{
  "n_layer": 13,
  "d_model": 192,
  "n_head": 6,
  "n_kv_head": 6,
  "head_dim": 32,
  "d_mlp": 768,
  "vocab_size": 1024,
  "activation": "squared_relu",
  "norm": "rmsnorm",
  "norm_place": "pre",
  "norm_eps": 1e-05,
  "positions": "rope",
  "rope_base": 23500.0,
  "rope_fraction": 0.75,
  "qk_norm": true,
  "attn_scale": 0.292,
  "bias": "qkv",
  "tie_embeddings": false,
  "parallel_block": false,
  "extras": ["capped logits"],
  "init": "normal",
  "init_std_qkv": 0.0361,
  "init_std_o": 0.0361,
  "init_std_up": 0.0361,
  "init_std_down": 0.0,
  "optimizer": "muon_variant",
  "lr": 0.00893,
  "lr_mult_o": 4.0,
  "lr_mult_down": 1.5,
  "beta1": 0.95,
  "lr_head": 0.00537,
  "warmup_steps": 0,
  "schedule": "wsd",
  "decay_fraction": 0.825,
  "decay_shape": "linear",
  "final_lr_fraction": 0.1,
  "batch_tokens": 16384,
  "seq_len": 512,
  "doc_mask": true,
  "train_tokens": 143800000,
  "steps": 8777,
  "dataset": "wikipedia_en"
}
Each number is 128 + 32 x the weight over the matrix's rms, rounded and kept within 0 to 255. Layers, rows and columns count from 0.

# layer 8 MLP up, 768x192, rms 0.183, rows 556-602, columns 160-191
[[146 145 170 110 140 106 137 114 145 167  50 109  79 136 125 164  99 168 148  91  80 147 110 133 155  90 106  67 125 159 149 112]
 [122 135 150 142 132 133 119 113 156  28 110 137  51 115 166  96  73 120 146 244 134 152  98 131  81 168 185  84  77 139 178 175]
 [108 112 129 138  76 165  84 159 143  94 105 160 120 163 152 122 149 121 131  79 110 181 143 143  29 121 128  94 120 117 154 163]
 [ 96 169  89 142 147 179 114 154 104 117 193 137 157 127 133 157  95 143 107 130 174 111 151 148 107 158  93 131 114  58 150 117]
 [171 161 106 133 154 122 152 107  95  98 108 138 124 205 172 107 128 116 112 172 128 111 150  89 132 132  74 151 159 102  83 116]
 [ 93 144 126 133 142 130  55 101  85  70 113 151  90 140 114 160 117  96 144  92 107 172 123  84 115  72 162 124 140 176  85 139]
 [136 121  78 108 158 118  89  95 149 127 150 121 165 140 139 147 133 116 136 123 136 115 165 162  76 133 144  96 138 141 141 149]
 [154  87 126 113 162 111 107 107 139 141  88 150 167 156 119 156  91 126  81 135 130 113 125 148 105 122  94 100 164  96 137 137]
 [ 80 135 127 163 151 150 100  99 156 110 193  89  94 133 114 171 102  28 146 228 147 153 186 147 106 127 129 128 133 168 179 130]
 [117 137 136 162 145  46 190 134 144 124 124 136 143 140 136 153  86  94 157 158 154 162 137 118 158 163 112 102 123 119 191 160]
 [131 114 109 135 207 132 125 110 116 117 146 132 149 117  97 186  97  95 160  95 143  65  85 123 160 111 145 175 156 116 138 136]
 [ 77 125 151 131 125 166  65 107 102 119 166 130 120 102 150 100  54  97 165  92 130  69  78 119 143 199 138  90 104 166  91 150]
 [128 127 122 142 122 166 112 202  95  92  99 255  63 128 107 102 138  78 102 145 165  80  88 135 175 121 118  81  94 138 134 140]
 [142 157  95  50  99 102 111 136 130  53 113 132 161  55 117 121 183 135  97 137 160 130  27 168 144 155 118  92 106 112  78 103]
 [ 81  98 138 106 116 162 134  90 134  70 121 108 124 155 154 161 133 196 143 125  98 137 126  45 137  79 161 127  50 149 158 133]
 [ 87 142 128 118 134 102 129 138 132 152 130 168  94 141 117 132 111  99 145 111 107 110 166 127 136 123 123 167 126 146 128 114]
 [107  67 166 119 139 156 137 129 151 125 108 121  85 111 150 167 156 100 122 131 165 119 129 118 102 162 143 128 139  81 164 105]
 [169 135 120 196 134 154  48 177  94 155 178 112 110 226 183 195 126 123 123 107 114 115 145 100 195  79 107 140 154 103 120 155]
 [123 119 104 156 114 130 150  45  73  99 115  92 115 104 192 110 133 140 100 173 121 149 104  87 175 155 132 151  85 214 127 104]
 [177  83 116 101 154 116 160  95  88  95 126 105  80 155  99 192  79 131 119 119  74 176 127 127 132 158 159 125 134 145 162 141]
 [114  94  87  92 157 143 149 117 121  93 160 127 183 132 153 134 110 131  91 133 110 118  82 117 109 128 117 155 185 149 180 110]
 [198 158 206 198 135 147  99 142 141 108 161 129 181  40 118 113 109 146 174  71 150 153 108 138 129 132 127 162 140 151 104 238]
 [125  83 137 146  92  82 155  99 119 134 171 119 135 142 130 123  93 124 135 135  50 140 161 109 117 115 137 176 122 164 147 100]
 [109 138 129 157 100 135 103 139 114 131 219 157 221 138 143 153 121 136  89 131 134 165 137  81 152 145 136 134 121  99 141  85]
 [138 165  88  97 103 144 125  97 120 156 141 166 143 149 125 136 165 135 152  68  36 143 121 119 114 158 121 115 123  66 141  61]
 [ 90 130 146 189 153 168 102  69 137  86 190 102 141  47  97  65 127 120 134 118 126 150 144 147 145 122 152 145 126 127  67 134]
 [ 95 110 141 131 151 156 149 129 130  88  86 100  91 158 186 107 119 192 101 127 146 131 141  70 127 112 140  99  86 152 100 213]
 [120 122 177 126  96 151  78  53 121 124 196 124 136 151 135 187 113 153 214 163  91 104 155 196  61 130 120  94  86 150  78 143]
 [142  83 126  66 108 112 138 135  80  92 100 134 186 166 121 116 102 121 129 131 123  62 109 118 103 118  99 127 131 141 139 144]
 [163  70 103 137 147 121 185 163 175 118 166 128 169 121 148  65 156 141 118 103 176  68 106 101 122 194 111 111 146 177 103 141]
 [134 105 118 119 161 104  27  88 114 115 181 135 128  87 116  58  97 168 145 174 121 126 100  74 104  85 174 132 156 112 156 186]
 [129 136 139 168  89 101 145 228  95  99 117 144 124 179 109 111 133 184 136 143 112 112 158 130 194 145  89 117 115 153 112 185]
 [ 74 144 135 126 150 139 122 141 111 169 150  94 119 105  63 131 115 123 150 100 139 108 137 130 112 147 107 159 101 106 103  71]
 [104 124 130 169 117 119  86 137  92 172 155 129 150 113 119  75  82 196 127 129 156  98 172 159 159 142 179 101  99 113  59  72]
 [117 174 112 146 103  93 117 135 122 110  80 136 108 116 161 143 150 129 126 148 162 124 121 134 150 103 123  67 143 192 154 122]
 [169 118 131 140 140 131 130 116 122 152 102 131 160 132 196 140 165 135 169  82  58 127 108 126 149 156 120 115  78 109 133 174]
 [117 101 139 185 117 121 108 154 108 112 119 128 130 170  86 164  95 149  94 138 116  53 122 141 128  95  86 147 162 124 103 160]
 [124 154 107 100  89 125 118 133 108  96  96 137 149 134  81 162 140 122 111 146 100 140 108 130 138 124 172 119 149 151  86 136]
 [155 156  41  51 122 107 142 132 133   0 113 114  59 115 116 183 127 129 129 135 111 109 123 136  99 188 137 112 107  54 137  97]
 [101  94 166 138 154  59 161 128 114 143 175 179 131 146 111 141  95 116 160 199 109 166 112 195 139 105 145  94 170  87  94 100]
 [ 95 144 156 142 137 126 152 131 130 110 135 162 147 136 157 166 131 149 111 114 177 133  88 145 192 119 118  87 153 150 165 100]
 [115 134 113 120 128 137 188 144  99  73 121 135  87 141 126 117  65 193  77 132 153 120  99  92 158 155 134 152 112  99 142  84]
 [165 143 107 165 223 107 100 108 163 121  67  53 144 164 118 106 100 124 139 156 127  85  86 169 175 175  95 114  92 177  72 128]
 [ 93 105 139  68  95  91 144 126 149 170  74 133 185 151 180 128 153 149 106  80 100 106  63 142 137 101  98 139 152 141 152 174]
 [136 133 163  95  86 161 113 138 102 101 160 123 141 141 102 174 123 112 122 164  67 189 130 144  97 163  72 133 141 171 131 164]
 [118 132  99 177  93 165 107 119  80  93 139 147 116 122 109 136  83  36 102 119 152 121 157 146 103 127 109 191  94 179 131 135]
 [170 143 156 169 137 154 111 113 124 170 177 175  90  94 140  93 102 124 118  81  72 137 135 173  89 152 124 154 127 108 173 125]]
# layer 8 MLP down (transposed), 768x192, rms 0.135, rows 556-601, columns 160-191
[[142 108 132 151 122 155  91 121 145 187 139 170  83 166 173 180 114 140  98 116  78 167 150 132 166  74 154 144 100 208 148  62]
 [167 179 212  79 126  92  79 122 127  94  72 159 155 129  95 109 108 133  50 105  84 139 162  33 135 125 114 127 101 119 157 140]
 [128  99  67 128  64 130  92  87 137 113 126 205 110 105 132  78 125 166  81 117 100 151 139 141 113  65 137  84 147 150 150 200]
 [181 135 113 141 122 111 148 116 114  75  76 124  66 124 132 148 126 140  96 102 173 135  79  98 143 102 109  93 123 133  99 174]
 [137 124  95 143 126 153  97 152 142 128 139 131 139 207 160 148 107 133 153 150 130 117 116 101 182  82 110  99 134 181 120  82]
 [190 129 121 100 173 143 130 123 104 100 167 164 114  89 153 100  94  80 162 134 127 176 139 133 156 188 138  70 123 112 134 131]
 [177 155 123 105 114 152  85  80 163 108 133  60 112 178 117 122 179 122 153 158 151 100  93 139 150 156 103 136 172 161 106 130]
 [113 111 121 139 181 117 159 111 126 121 111 171  63 117 128 126  48  97 108 111 192 145 114 143 122  94 145 106  90  75  52 142]
 [128 100 130 148  96  67  94 157 165 147 124 167 139 100 157 157 171 165 168 157 114 124 153  81 149 136 176  73  81  99 130  55]
 [146 113 115 159 140 111 110 104 156 127 124 110 144 130 134 101 125 105 119  72 180 154 150  98 140 107 131  90  39 153 142 122]
 [ 86 216 126  61 146 143  94 198 141  98 126 129 132 140  94  91 158  82 143 133 130 172 132 144 107 143 187 153 131  87 133  77]
 [ 92 160 125 134 104 195 142 177  61  62  97 122  71 141  88 167 114 108 134 103 197 133  67 144 148 174 175 119 136 167 165 137]
 [119 101 161 159  50  93 145 118 114  76 106  95 123 131 135 107 141  82 130  87 100 136 132 141 121  93  89 175 156 150 102 127]
 [104 144 179 161 195 191 130  70 156 117 116 130 116 130 139 193 150 151 134 167 150 161 107 156 119 153 130 155 138  74 134 182]
 [116 117 120 155 158 123  90 169 139 164 156 131 159 133 177 117 166  79 169  96 134  94  95 129 113  94  99 109 135 125 115 104]
 [123  90 150 151  96 116 115  67 147 158 145 163 157  92 130 111  97 128 131 133 121 107 175 150 131  70 152 192 108 108  91 123]
 [134 176 149 134  75 155 112 111  95 113 151 131 124 159  67 125 117  98 101 131 118 124 179 169 149  86 140 109  94 143 116 114]
 [ 92  64 157 128 130  40 154 140 150 141  90  90 119 154 160  53  84 138 170  92 119  59 113 186 128 178  88 170 118 124 167 143]
 [165 149 134  69 115  63 112 181 108  92 127 139  96 159 139  94 149 171 119 107 117 163 151  97 130 167 105 159 110  51 134  62]
 [103 131 102 142 100 121  81 111  97  88 159  75 140 100 140 162 136 170 168 141 165 170 151  80 130 189 101 129 136  68  62 133]
 [138 101 181 143 106 105 147 112  78 172 137 161 118 112 103 129  78 163 166 149 138 127 103 133 142 122  89 105  53 136  64 174]
 [120 124 196  70 145 121 123  90 121 128  98 116  80 139 161 136 124  59 160 146 132  94 162 116  92 141  92 132 121 173 123 135]
 [137 106 161 102  67 148 123  90 171 132 148 165 118  54 141 139 120 115 111  99  67 205 106 173 192 101 144 151 130 134 193  24]
 [ 81  97 109 165 116  82 119 113  89  97 112 129 111  65 150 145 132 126 109 188 147 161 162  68  81  71  72  76 142 112  80 128]
 [ 66 147  91 100  78 123 116 139  69 176 131  83 111 127  98 121 133 114 122 103 136  98 172 115 133 115 180  96 179 129  87 108]
 [106 108 147 143  83 143 161  87  93 170 117 156 112 122 179  95  90 133 171 139 165 107 136 112  67 156 150 166 100 133 182 178]
 [184 186 172 161 157 190 139 162  84 119 193 132 217 145 118 119 159  92 133 135 183 181  61 107 166 145  84 121  85  97  84  84]
 [102  96 125 119 116 144  88 129 145 159   0 134  97  92 115  81  88 122 151 117 118  97 147  69 147 107 165 121 102 130 149 115]
 [148 181 150  75 114 146 141 105 155  95 122 140 162 175 167 145 143 100 116 159 122 122 155  57  93  94 140  83 106 145 176 104]
 [168  99 153 158 164 157 177 126 106 153 144 140 136 125 138 154 102 152  95 125 122 176 118 104  77 126 140 209 130 136 138 110]
 [ 64  87 225 128 104  30 162 151 106 103  89 107  95 163 108 132 110 118  79 123 165  97 151  99 146 177  92 158 102  99 131  66]
 [168  89 114 187 161 147 190  98  97 119 161  92 156 110 113 122 187 142 219 130  76  87 166 137 152  85 167 116 137 117 132 129]
 [108 137 109 128  99 105 136 106 110 152 127 132 113 147  86  98 104 138 162 170  75 122  93 141  89 161 128 143 105 171 126 131]
 [136 165  37 179 141 136 166  95 110  89 111 170 111 136 102 163 103 106 120 245 123 106  82 152  88 138 117 110 164  86  62 132]
 [168 138 123 139  72 129 147 131 157  76 193 112 141 187 123 111 135 157 137  87 102 143 122 115  95 125  81 190 131 187 189 137]
 [ 85 146 171  79 104 126 143  79 176 105 112 142 130 104 158 105 144 119  73 122 113 179  83 115 138 183 137  78 190  83 157  98]
 [ 50 163  73 176  93  82 183  94 149 139 201  97 182 180 162 110 125 143 162 138 214 188 200 164 178 166  58 195 107 119 129 151]
 [122 148 141 125  96 171 216  77 123 120 150 167 162 105 189 110 124 139 155 178 141 191 125 171 107 140  86 207 157 111  91 157]
 [150 176 159 125  84 105 120 148 155 144 145 124 127 109 112 125 145 101  77  93 167 156 132 100 132 109 145 133 211  92 178 104]
 [107 161  89 124 137  93 152 149 116 141 177 144 213 152  46 135 191 120 236 176  79 136 111 138 151 155 131 168 122  97 118 187]
 [109 123 155 147 103 124 150 177 123 110 125 118 118 186 133  83 188 137 161 114 116 103  94 100 129 125  90 118 116 150  98 138]
 [ 88 130 141 117 130 155 135 140 147 100 105 166 129 111 113 169 135 157 171 159 124 112 148  87 174 125 119  79 176  82  95 154]
 [157 161  92 112 113 131  91 186 123 115 161  77 148 151 108 139 172 124 128 213 112  55 119 118 119 124 113  99  45 158 126 121]
 [144 141 102  59 101 134 153 171  83 106 157 143 145 105 151 139  79 130 123 164 128 129 125 103 103  88 190  25 134 144 157 137]
 [146 200 209 140  93  71 131 161 101 186 113 193 187 161 169 112 112 104 153 122 131 135 170 157 188 120 115 145 115 140 141  95]
 [116 226 102 165 117 239 116 123  49  98 151 155 167 102 149 156 135 151 126 145 127 133 134 148 123 134  83 101 146  38  93 154]]